Weights of a small GPT-style language model, trained from scratch on English Wikipedia.
Size: 10 layers, width 256, MLP 1024 PolyReLU, vocabulary 4096.
Architecture: no biases in attention or MLP, normalized queries and keys, exclusive self-attention, hashed n-gram embeddings, capped logits.
Training: a variant of Muon for these matrices, 141M tokens, 4313 steps.
Each number is 128 + 24 x the weight over its row's rms, rounded and kept within 0 to 255. Layers, rows and columns count from 0. Numbers have three digits each. The size before them is the row's rms in percent of the matrix's.

# layer 5 MLP up, 1024x256, rms 0.164, rows 646-667, columns 192-255
102:092148118074134145129118151143138174136138108119123160118119143097119143119140129107116123124148124131156140106171139109132133143133159067153134085143128122157108138184104115148120185131116148
097:136129157124128158141125180159149125106105137155153125106143125131128135135105131155162169116076092089105115107120137114125074130131124121124121127122128161103162125123162106127112107156124162
097:107125145128134103096111164168137089172100118065128107111121154117112134095129140129141110093146128104139136117128122112124136107091117101128149133138125106084146093135181144166128153142128163
104:099131120093172153101106126160122119122131106093119147093106104154114168105105117150163117137144142131150133087157137133139107153144126134123099112103106124116106115112162135144131099126123157
106:087155204146145144127129145149119114103132189111133132146137112118134102126134131132128114146120089142151117129122120116104131127073096094086135120138067126127146135115120100117102122131130165
110:087124169115126103192119112140105144107126131103144138124113162111136129106145111152130119131072129143135134150168120140137163112127150116137085087086107133130090137113124138139130150093108137
096:124145086073153094154147103143089108125149097089139133087168106162126157133150127125143139125154153170103150102149118127144159145081101137162086136133093120064098167100121131114163135138143097
104:115125147126101132141097152158093108130102127142125150162137154133103149101105147137142181101130104105116190085108144140126088155145135109119114113123137136174134114108137105088148149108184181
099:089126141088166139151157120142186099100122124095095129127145118150122157117120099191162128116134158110114117120116128097111138125107088112127181129129147148122102116130127117103175120126131110
097:169125124119147154099120107135150135109116132162109177192079177144089100105109160114110161112141109113200127085094146140083144154115095152119121115114102128132160158133149137123131121113125160
102:152106139107116132143124176104115168098146143135098128138132146149148085082135110120114102104109150105164160124121138079102161147152163150143105131191094122173130167127091102121111095107130131
090:051113125090111117122117093117145142144144127131137132118177099088110158187118127115093078137144123091087160106154123145158135104086157143151121138101155122142118115164122171119174102145103148
091:107133127089137149143149126163110152132110133101110123112143143148176065126154101121099097121137091139101124094152114139104118101116145134113119133106127153141156183127155125171150103099149125
094:138118169154103122103136125118157129102140135193097079150116139114127130122131116124103092130091110117171152149129156112129153096145148140110091098095094108133126140147124160127132132110174158
089:090136158120141125170101122083085108119112102150140129107119140074132153123138095148120114095096179133135103106113101117137133165123125141103141151128130121093154088123140158125113087128130145
102:163129099094153169125128092134170150139103136132105149124191043108101130173111120129137170135119144112118182175137158137128110108105119146148106111079158116042164102096171153139134137091125100
092:107152109151121132137130142114104106116121088136116172142094141132127082127116171106111103123170142143098117137144108119136147110169130120129144149120144148134108087123115122081179099129126145
105:165149120177162163109080161186147155145101125154100130100124141108107124146123128132140170081116096161121128122114115140156071150108079134105147089155117127155136143182142110134139137103103128
099:169124109124147127118107147140125141107112154130124117127116123121094143105140123130141095137174087135127070114077113177150113181124168114101108115119172125088117131152080134155152104145110118
108:114129138145158161137123077121161120103096162141162134088129154109113116094115157111172099155109130130113094101100124130095073129150103115143139130147131155145146121107116120124146117097110102
098:117121150171137080101099106118145174131157146118116133118139092104106102134135098106092119124101133109132190117062117108131119131101146155134120108104127144121148107146130090142140121130134147
107:158175172112121124129126150160110182131082065112126134114124107134077131117155106095137101134141112105115111142128129140093080136120096105142167117142168172111133164131159078171159142109132162
# layer 5 MLP down (transposed), 1024x256, rms 0.259, rows 646-666, columns 192-255
094:072128112158113128118144158119106107114163129112119114116120136142116140116177124132108129165125124126130122106122163153150107136090096109148138085145130114102092122107111112124161128165137102
108:130111163114171150078146141142113161102105145123147110155144102098173108141141103062154130150105129143075110134139125106089135145149115164111118137084111126133115133153135103121122129154132110
100:080145084128091142118132182136066119121143160092126096132120122134105149126100153086144183144117142135089123083105112094105132120134094150115149154137122108113124164103147100123135181170143140
104:129122151132100113113138112093155105125129077112175108156121104135156114180145087138152143141141158106157122143111139131068131131090089176154119140132100122102122139139104144107100134142150118
094:137150101114110131112116155106125105142092098100143109128107127096137148139106094127107119141110164130135132123119137154126132068147105081116140169120080162119125103162123167135098110104145132
097:153150126102147133106148122163139132150134097129088155166184135125124160121119156092139085152105130127099161134105105113139128073196135112120116140139145134103093148149106167142079136168111122
086:127102168142145111159168155110112171132163164096103150083134125139117123146128191121110135102145080130158108132094136103131128131116128140105148142143135140156127163133120134056141130172159117
102:115130123127109090137120106132127139132091135114143185104114127091101140161119145143083141115102096115166128126136159125109113125115181096083115100135107152177139134116118075177161142133105180
097:089123195158120148130122097101127137137104073168115130155114118125134129143132105130123114144142134129080082138101146146161134119104150128115145159094122119175124130135121097145075121149129144
098:138128148100142135107113148168090122119126125107107149125104086119137128101158128107135107112128141083144080158116147118104126122147149137113100113119165168108069165146124123083118169129084129
108:097116138125113104095118096079128151086152135159117119129146140100126133113118140158147126098091106111122155136122129105122163101104061143082147118123108130089129151118143136119106114106083136
093:202114175104121158109116123129122112132111119155162152149119114148116107122118134123116163135084158173189121136076157150125112109109103157139162137142118162098151118089128085127121114159153127
092:070128155117154156149112170095143107107135111116100111145088138136106102137139131139119110136088125128162087128117120099114161149147109147166181083111143116126153164144105078104135124098117129
099:092128137141089104163089152128126129133106119142133140163122080114125116159133091099114122121137146172166115146176134112154127132121145139169136113132143131141206132111107112136121156152167083
089:100141146124116106148096147118142103112132102119087134161065171061113122099128147094125064111144145158132153114166125130167099111136146164108129117117111165119113123119122110111078110138125142
099:092121102120129127115147094123129151134142148122126136111156130155136142164132118137130094113124149140172111125105135140101155094108159140164142118123149137074152091103146102108102120076146113
094:116119103146142110123098121117103143144088142131133121139111097111057108121137077090131139121094145165120165158146161137111138136135094120131140138108133092122118110143124098137163180083123170
104:105124116088144128126143095108109143149123105109097110140154130131098125116151118144126105171126151164136121117116104126107168134147104127173150108132164132136137107121148117127143111125103178
096:135136167165151122100136139158103130141143171135112130107123088128098098133189122130093158119125113145159114139116123090114168147105110162134136112116114094149147148152128133156146110167111127
115:151115106146160128145124118111115131112137110130132093109149122099106160121080122133133122139123134147085095100170125193134110118206145155158167116128129108123105097117148097152166101125165160
098:121158184110141086159145110135155126114127124150119129111132172139117147107119119110107153155069082105136185114112157141174156096066139150131105104131142138102108184097134130098167147110111148